Weights of a small transformer language model: 112M tokens.
Each number is 500 + 25 x the weight over the matrix's rms, rounded and kept within 0 to 999. Layers, rows and columns count from 0. Numbers have three digits each.

# layer 6 MLP down (transposed), 384x96, rms 0.316, rows 358-383, columns 48-95
492492494528514485491468500468489497469469487471429501504492533503484451484463520491521516522473493500527523517497514474508495542525504501468506
506523486469481556537532506514502512525460509531491519480493450494526547429517484490488526488452505483473481465476528511498512523497514554547470
512514491514494480513491499531498492484500478460471516497490532461423514549488469519471492477529494488476490475475535467520508473520478504473476
495495480476513495493513513519528473504474507513490508495548531515529495487503491541554555526505563536499464491468513522460506484515450556513500
484467501508491482473487531487527487540473518488505432514494519492459515483493521561479537465523490512500515505503479454516481516490538518513494
484523522490489492486473551543505508470503470493498473527488516473475509487476499464500491488531471522497491506471521499510491483525491523490552
499475465507487522532464536496429443496520509511493513485517506531498486533464536494476459509526499522486480546530531505514475491488505488496503
495483526473542560502481498536496473484515493473512516547475522514502515487508442501527503513485485482528457552537527502501493486532519525513529
509525483490456520466476487519506492532482530525525473463504540510559517500497524494512496496516530547519538522522528500488514500455515534494508
527523495497506526496500453460494493544469525522503535528500458555515508499502490484488489458508454507498528546485568487479489466477471494514490
516490519462483477453487480550500502540528486509460481496525486505495502495501513518498464469484511491493479459450496502478492520513516537471495
534484524498517508502504539556491500518512525453543497495526525493469470483493493506518512479465491517520474515544523463523511483486488479471492
518538517460508530500488485491473481467514497511514470479505506489413468491502457478463499474508511535504525508512515495505478515495542482512505
477535448482427520463474503523480466445471493537548509468494501500505559491498517477485507493525510475477513502496490434485517455467524501547464
546481506496524476517495525520509491511505468514456510503501508552575505425507463525505507552517497520532470492509476458491488507520489521528519
491523456494479522518502461503492506469513505512512507512499511506460511500514502483548462524500469538512498482506535503482478522504496486492494
492468486516490492466525497471505484493490528446508538551497527482449515497502479498482511527472463508549486487488546487479507501491506518517504
461461496522503491502515511511483508522481532501494426513507520485493521514540460500517494537506524471500532518530477499506472551489482510553497
524474461497518524512504466509501453489519474481537478488484491539491511521536487502481492499491522519538515502434477518494511470507468489504525
458480473464548543502471472516491479462489472487467508461501501510465458498527506502498518523469497468479491526504488506465522492484530456491439
494516480485483502480534476504495472511484488554516500454470478482421493580556499500506479485487471490514523494487488484468484552461483463500519
501490503471523525496493550515529511525461438527476481462494533486527496480506509481502484494502516472501502478458500508491504472494523445462523
511483512526508461491465473499497465526474490521477498497525486478517472512503501525501500515460495444495460502497506544493553489481504526510513
512478525529534502489485496496533482473495540522444471526507449468485525503493490504512513508559509532472530440522484505516537513546490532513506
535529530512500501526487498482467511517484505452467487482495470458471513474459553481492480518479517501529514511584515494468503539550539491482507
518493496434543531510490544483477486469472506496488516500512491515540536460479489503515494470474514420476500477524465489516515530506520540504531
# layer 6 MLP up, 384x96, rms 0.241, rows 359-383, columns 48-95
513533467501491523477502493497490497532502523488477516517461499487490486464496547484479535515518537488481490535489504514476504495508526513520497
489502452513541520466473465529494509515510502484466512467475543499475464532479530429505481504536523528506521516478502514554494463519490515504493
482449455508495482505501490502498508475486512504489511553509488464530459520497529529491512515474510474549475476480545487425483473466523528502493
521509516503457527545495521494516452521523517498551448501486525478467511477491499525513495520480512526492471481486483482476494475513491498511483
468510498497520504461529486506495499498512469517554521496511525531478468479505538493451479457510546461466526507483543462494479492533471507503498
454491508520501520491490532473504512516526500526515503483498530501506497527474463473446499493543536468523507527523494534468483492506461513497499
494534495529470582484488484507500439458459486483497496540488534462487525484531487510504497522509541531485468451548511512503483526559490466488497
505484464513493484481503491461483491510549508508499476493505533502473475506497503528524538484525462487500506463481485465513450511517497527501482
481489475535526523511497479498538453521495475488537485491495517511527531494493483493518502531554499520530514525505531506509493494499460473446534
464457506489450555530471502539499498523525500509480429521491478514495537512477473496501515519516458534475495528480474507470450505505490529496485
499483501483503534522478463501514448480552478508523471506509488492525528477470505471511508503504485492519506472519492541505528523477531505523508
538490478544539501492492454520515498519471481457530561474477542484483499471542491482492466468471507501487513487492494511520530512504526521481509
490495496479483489513467452526450490532499519516531495489462485481466511503474519503536479500527542529505478500504496484482483492510518500508463
464502455511467507495510476509514502423482519467543454499445499497498499539484507480479490486471530478482545501519526510506486480488495477458496
534529502563472493491497509454514507500482499486495507505495495504504501495488466524504469507486492482483480527477519482515521506506495471520511
470515480517437490482543538491528480514468528506542528492472554485484528504511490526493478525504490509508542516502501522500463506499485493496525
449505496500507548491480471507519530500490532514513532483481491500552517498491563476515439474488505492480483531478477451513454520526533515494542
480528492509439514496535474493547470493470470500520484510506491531543490502493472481501535500508489505518504514497467489515513462525540511536498
497503501494536533450504489541512469516532529503538470525500463505466459511520506472469501508498555519489491507533524493476507503532514466521482
519506496506475508499459490455507454504526520501466512517492511560524499481510547472489512516544443499491517519500450515526523500452549509501468
485532485520503490503487493537464503495505533519504512440484494503488472513488526538503492477505542496489504547502507502489498507488487480442510
501508484471528479492553494482479537481543519460514513503480519507587510471507510510524519476539459531478521523481544465479484495493487491505545
525491495516516514521525521467493474514510545536481501473511491512474501503502468520512570482545465520480508550502510505532518515519534455500510
480489504476460518492526492469486539530528498486515461504509525457479488487534477491482517467465518479527501473545490539477481509503504443480478
501506507503515508490477443497508452520522500519504489474529512489482530485502491538499476514562513472500455508487503503491519470496502505427503